config = dict(
    n_head=6,
    n_kv_head=6,
    d_mlp=768,
    positions='learned',
    extras=['capped logits'],
    lr=0.0101,
    decay_shape='pow',
    batch_tokens=65536,
)
Each number is 200 + 20 x the weight over its row's rms, rounded and kept within 0 to 999. Layers, rows and columns count from 0. The size before them is the row's rms in percent of the matrix's.

# down: layer 5 MLP down (transposed), 768x192, rms 0.0851, rows 366-382, columns 0-95
# up: layer 5 MLP up, 768x192, rms 0.184, rows 367-382, columns 0-95
down366,115,210,192,174,214,193,214,214,157,202,193,175,225,187,198,201,222,225,160,176,237,195,188,245,237,213,210,207,213,196,221,190,214,180,199,205,190,191,219,200,137,203,177,190,201,202,195,203,173,206,216,198,178,166,201,201,192,182,179,230,179,228,178,236,193,212,207,173,200,187,195,200,164,212,222,187,161,158,214,194,200,215,228,180,186,189,216,177,233,205,218,195,208,235,194,216,197
up367,115,201,202,215,213,189,184,194,200,208,169,238,165,192,196,207,222,184,173,199,169,153,183,183,178,207,188,158,178,196,188,188,155,198,190,191,239,206,191,202,210,223,196,209,178,226,196,178,182,209,171,206,193,229,252,230,209,203,217,233,195,216,205,193,240,201,223,174,201,212,191,194,200,198,175,171,226,159,221,189,192,189,205,179,196,193,199,227,164,211,249,219,229,198,197,193,211
down367,111,181,195,220,235,206,211,225,186,199,197,198,240,179,198,225,189,223,172,209,182,198,182,198,209,196,192,176,185,191,206,194,229,202,178,163,204,208,208,188,189,214,184,193,199,192,164,221,188,219,211,192,196,183,201,193,193,190,179,202,221,204,197,187,167,210,217,242,185,234,202,240,178,164,179,203,166,196,191,205,189,178,202,195,231,193,164,204,206,211,191,172,186,191,221,155,181
up368,101,178,209,193,194,208,145,242,216,164,196,211,215,182,220,173,213,203,196,198,208,183,194,192,185,180,169,213,195,217,178,214,196,209,229,168,208,213,182,186,190,191,209,236,200,194,231,192,156,239,214,201,234,192,201,208,205,217,194,221,191,199,235,198,208,218,203,195,238,223,205,215,209,205,187,214,190,207,246,207,223,203,188,242,195,183,196,211,201,193,200,201,177,200,210,191,199
down368,098,171,183,217,204,191,198,184,195,210,209,190,175,186,200,217,183,219,199,179,241,197,200,186,191,220,191,178,183,167,193,194,185,181,220,228,169,229,207,217,204,187,192,195,195,206,205,234,213,171,193,192,204,212,190,217,192,211,180,214,213,174,198,219,179,220,230,217,227,177,184,215,213,171,195,195,214,218,168,207,162,165,184,175,223,164,220,203,177,174,186,206,197,210,219,187,200
up369,091,199,184,187,215,193,209,156,197,202,230,211,195,243,187,238,211,205,206,166,208,191,235,193,193,249,198,193,177,188,188,195,215,264,177,246,199,213,173,199,187,219,190,191,191,192,217,191,199,199,240,231,222,206,165,203,203,224,198,193,166,217,202,194,209,196,189,226,211,208,203,202,224,203,195,193,197,225,203,185,213,208,227,217,216,164,228,192,200,212,192,207,197,240,169,210,178
down369,085,208,171,245,231,208,216,192,226,205,193,216,232,172,153,210,191,177,198,223,193,194,213,199,194,214,197,240,220,215,215,179,166,155,208,171,219,193,222,202,198,179,218,216,183,190,217,199,200,209,184,193,195,199,204,222,216,180,204,196,193,171,203,194,210,201,200,201,154,209,196,207,158,230,213,207,228,194,159,192,172,216,243,187,224,219,244,226,236,198,179,200,199,190,174,223,222
up370,099,171,203,209,178,219,190,171,211,176,180,193,164,169,219,217,184,189,221,213,167,198,202,194,169,227,170,193,164,191,228,229,236,180,201,238,211,179,192,196,233,201,182,173,175,166,213,224,219,197,198,209,214,194,215,199,195,201,211,157,201,222,187,197,182,216,195,149,207,186,180,179,207,196,201,192,220,229,169,197,212,210,199,198,193,219,187,195,195,169,211,194,201,174,191,186,191
down370,091,237,189,187,226,180,214,201,179,141,227,219,241,214,191,205,206,225,218,206,238,228,191,224,210,187,204,195,219,188,172,204,182,205,180,184,209,148,224,189,186,175,206,211,228,193,197,186,195,194,213,210,213,202,158,217,216,184,176,230,183,200,215,223,177,208,194,218,178,158,199,199,210,184,207,174,178,191,224,176,215,195,153,200,210,163,204,192,206,221,199,200,225,247,178,224,180
up371,096,214,191,196,222,185,202,187,232,234,225,237,200,201,219,199,203,207,196,194,210,202,252,217,213,211,201,220,206,193,187,200,205,174,221,178,193,193,189,236,181,165,233,198,193,174,223,180,212,205,165,232,200,202,197,186,206,200,201,220,213,181,184,201,198,188,221,213,219,178,225,225,200,225,188,183,158,245,166,208,213,157,195,156,170,189,207,264,193,221,202,179,193,218,179,209,203
down371,091,211,222,223,222,193,179,193,224,203,188,184,159,196,194,171,199,200,191,182,220,206,193,206,177,201,199,211,218,184,188,183,188,225,207,185,199,179,185,239,216,194,226,183,178,192,233,203,226,203,189,202,233,160,183,167,192,206,162,219,196,178,215,193,210,219,192,193,176,203,229,210,242,194,185,196,210,220,211,203,176,166,181,190,174,190,214,187,193,205,219,218,194,186,198,210,180
up372,104,203,215,189,176,194,212,192,164,173,202,239,201,243,212,186,167,211,213,202,192,221,199,202,222,195,204,190,196,202,201,219,210,208,222,212,188,188,202,243,206,185,188,213,187,203,239,183,197,198,194,194,205,242,196,202,193,201,189,193,228,232,192,262,206,215,190,224,127,234,213,179,196,215,215,211,175,174,197,172,207,191,191,189,199,188,178,199,179,220,199,179,186,217,208,193,224
down372,106,227,190,211,165,189,215,237,201,137,178,203,230,217,204,219,186,202,189,194,183,182,209,206,220,211,189,215,227,181,194,195,202,181,164,185,201,197,223,225,228,210,191,225,214,190,204,210,199,190,176,193,237,207,181,220,210,175,230,210,191,227,184,204,198,202,205,200,161,243,188,182,230,229,209,181,220,219,175,182,186,177,216,200,215,172,185,194,206,219,219,184,194,183,189,204,195
up373,096,208,206,238,224,239,219,206,193,176,186,217,203,224,176,212,213,205,208,185,190,195,209,223,193,237,205,190,193,214,188,192,181,183,231,204,207,224,222,206,182,190,199,175,211,193,182,214,214,171,233,197,184,216,174,196,210,175,198,219,196,210,179,197,189,205,258,182,199,226,170,219,187,165,216,203,192,191,253,237,173,195,194,204,196,159,201,190,196,207,183,192,176,180,183,197,176
down373,099,182,222,186,171,198,181,259,198,194,198,208,161,210,227,214,158,218,202,193,194,220,208,211,192,171,232,213,191,184,196,197,186,198,184,197,209,198,200,180,212,193,196,210,195,210,207,175,178,162,242,180,176,220,196,204,234,207,238,239,176,197,218,198,206,197,237,179,165,180,193,220,175,194,218,231,200,211,202,224,203,194,210,223,192,214,215,210,209,197,161,197,206,200,182,194,179
up374,093,181,217,209,202,212,188,209,177,231,211,211,209,230,191,252,182,200,206,237,193,198,219,194,222,177,186,198,221,205,196,209,187,193,195,183,220,218,214,154,188,217,193,228,204,184,244,199,192,221,207,199,200,186,234,198,204,243,237,207,204,216,195,195,185,184,170,167,220,211,203,181,229,202,198,243,161,184,184,211,181,207,244,168,189,201,214,197,235,198,197,200,193,194,199,217,204
down374,090,230,207,199,199,213,223,195,229,186,223,190,198,213,187,234,194,210,225,241,184,231,188,221,225,162,219,164,209,250,223,165,204,207,195,183,176,203,214,189,233,184,221,198,226,169,198,172,203,231,186,196,205,207,206,208,172,188,181,179,196,175,175,186,193,183,181,232,202,212,200,166,198,197,212,205,204,244,195,185,206,219,189,228,245,201,198,219,196,162,200,194,202,247,182,194,209
up375,082,206,189,170,178,224,220,192,215,236,203,206,221,216,232,220,203,202,193,210,226,227,234,201,211,222,167,222,209,159,211,189,186,243,205,186,206,190,203,190,184,213,206,212,172,200,218,197,216,209,153,209,212,207,203,202,240,182,199,203,243,190,209,233,221,226,180,241,159,195,162,198,213,187,196,192,195,208,217,200,172,206,218,183,227,201,211,191,245,241,205,211,223,198,187,191,199
down375,071,197,212,222,245,225,216,223,201,180,191,162,202,192,163,174,170,212,204,197,160,212,175,214,205,207,196,225,240,215,198,173,208,206,205,201,196,200,190,166,197,223,204,177,211,197,211,208,206,182,216,181,214,199,213,189,204,199,202,211,204,196,209,193,172,195,210,196,175,175,215,196,211,193,215,224,172,199,177,198,210,193,189,204,187,185,195,181,191,221,237,202,181,212,173,217,188
up376,103,212,189,226,204,225,212,193,230,181,178,183,184,201,222,198,223,154,237,223,168,197,201,204,245,204,206,187,204,209,203,182,139,179,222,209,203,189,200,214,226,193,187,198,218,207,200,209,164,192,212,212,188,150,209,205,184,185,182,215,232,201,202,202,198,177,189,216,224,211,164,229,214,202,158,209,203,191,191,208,194,182,179,219,184,197,204,258,196,196,193,212,216,196,177,202,252
down376,104,193,216,195,213,138,207,205,215,233,247,203,202,238,203,202,167,210,204,197,215,217,211,190,204,198,201,208,180,215,197,216,250,201,213,156,206,187,201,182,187,186,232,199,210,216,222,204,203,176,170,209,196,204,218,217,180,199,239,199,215,199,187,232,241,186,204,230,196,201,201,163,215,234,200,215,192,195,235,196,204,204,199,193,213,208,275,236,197,195,183,198,175,178,219,190,172
up377,092,182,220,207,227,204,205,190,219,262,218,218,208,206,186,198,200,231,238,202,205,221,228,202,201,223,211,183,211,149,182,204,170,211,218,202,178,214,211,222,207,241,166,222,202,203,223,193,190,180,170,234,190,169,189,208,187,198,221,190,207,205,194,176,229,237,240,165,170,207,201,229,216,193,223,184,202,182,225,200,178,197,164,202,191,200,166,178,205,183,192,186,214,200,183,200,205
down377,089,212,201,158,155,216,185,190,201,181,238,160,238,233,206,200,186,187,205,185,192,238,190,199,202,197,192,190,203,206,180,186,197,165,175,204,202,220,192,219,153,208,212,203,193,183,190,175,225,200,212,198,235,212,156,183,221,201,175,200,225,171,177,189,213,181,196,193,152,187,223,199,194,191,235,208,177,188,225,171,199,213,179,213,197,179,185,206,201,209,207,191,242,200,179,205,187
up378,104,200,197,203,179,238,201,204,216,192,215,220,205,208,193,208,199,176,251,229,205,208,245,203,231,186,188,202,203,222,150,187,208,223,198,183,218,220,239,172,184,185,224,220,179,199,195,194,180,203,212,169,212,204,197,203,198,196,221,168,191,218,213,199,209,201,203,199,187,203,207,188,172,171,191,170,175,177,187,189,222,176,224,203,179,195,225,217,235,180,215,194,197,189,191,188,242
down378,097,186,200,227,240,196,207,221,185,184,223,225,184,197,206,225,198,226,167,191,191,190,158,220,154,207,193,181,179,221,194,211,226,211,200,207,198,196,203,189,201,223,233,199,219,201,182,221,191,207,194,241,217,165,193,229,205,240,160,191,193,193,164,193,185,212,231,196,223,183,226,174,215,188,190,224,211,167,194,169,223,210,218,199,201,169,200,189,191,201,192,211,216,211,231,165,169
up379,140,210,176,193,234,195,215,206,178,184,140,218,175,203,192,203,158,192,239,164,167,196,199,191,173,228,223,202,204,181,203,189,188,187,201,211,193,185,161,189,209,235,200,157,182,165,208,196,197,204,202,197,152,171,216,195,200,193,204,180,196,193,203,202,184,202,219,242,223,193,206,239,182,222,170,205,218,206,199,188,201,231,207,212,182,203,175,214,181,219,204,227,217,194,220,199,200
down379,135,198,175,229,211,205,189,221,204,155,197,194,209,178,190,187,210,209,198,235,214,179,195,205,217,211,195,227,174,162,212,175,190,231,194,230,194,194,211,200,224,194,181,238,176,176,161,219,185,220,229,209,217,209,226,217,195,164,190,196,224,211,231,202,180,184,231,203,177,185,244,218,236,195,191,195,193,226,211,198,189,186,191,211,196,229,189,195,197,204,208,246,171,209,212,153,176
up380,103,250,188,192,195,212,184,190,196,187,206,200,170,206,223,164,191,228,227,167,196,198,221,204,188,226,164,193,222,167,198,196,204,197,226,179,192,202,201,180,207,180,207,179,210,147,221,187,179,228,182,191,179,181,211,189,194,180,185,202,213,215,223,218,199,207,207,220,185,173,205,217,168,197,191,214,216,178,162,198,199,177,212,219,191,183,212,191,225,227,217,182,205,188,223,199,215
down380,097,224,198,237,180,194,205,186,214,178,197,185,223,210,188,211,189,202,215,199,188,205,205,179,200,220,212,174,236,190,194,205,202,217,186,188,190,211,198,202,197,189,215,222,265,199,236,216,220,175,192,219,196,185,200,240,229,210,184,212,183,175,191,216,198,217,185,202,200,214,213,225,198,170,195,162,175,222,176,247,184,195,183,203,172,217,188,228,189,240,203,179,201,191,168,217,205
up381,085,233,190,208,194,197,246,190,227,241,191,203,195,222,227,175,184,208,205,203,191,221,232,203,169,239,192,208,188,186,181,204,183,201,175,187,208,195,180,186,221,180,161,213,197,198,242,194,192,216,217,203,202,229,207,196,204,186,181,199,196,233,200,188,204,177,221,198,209,191,207,203,206,180,178,203,187,210,193,196,201,193,186,218,212,204,190,195,203,200,197,170,178,202,205,189,187
down381,084,189,204,185,182,165,196,186,189,213,241,202,186,216,189,208,182,200,200,164,172,199,169,206,178,206,220,145,202,201,176,208,179,190,208,209,195,181,182,195,171,193,180,213,185,200,162,201,241,197,184,179,191,184,209,173,210,184,195,197,176,170,184,221,212,226,213,221,191,190,209,215,172,207,173,206,215,197,214,222,191,181,195,179,175,195,217,216,200,214,203,227,229,180,176,211,191
up382,119,206,184,217,197,206,185,204,177,177,235,198,202,195,194,203,187,208,228,208,159,203,215,172,213,213,200,222,220,217,156,206,211,174,176,207,192,217,176,191,207,201,207,207,181,220,197,205,203,228,192,195,193,190,229,208,208,168,188,244,185,198,216,175,229,169,184,184,198,225,169,218,195,209,243,174,172,185,217,214,190,175,189,193,178,227,187,173,187,187,208,185,200,177,223,211,226
down382,128,215,176,196,223,197,180,218,196,182,203,210,195,195,193,198,204,177,230,186,215,216,201,190,212,241,215,205,178,159,243,175,210,170,224,211,216,198,214,183,199,171,171,212,190,231,225,216,189,238,193,194,172,196,227,170,186,158,223,216,202,208,229,198,196,238,172,190,186,178,182,222,186,188,200,182,218,221,194,181,198,181,234,181,232,232,213,201,211,187,206,194,203,250,169,214,217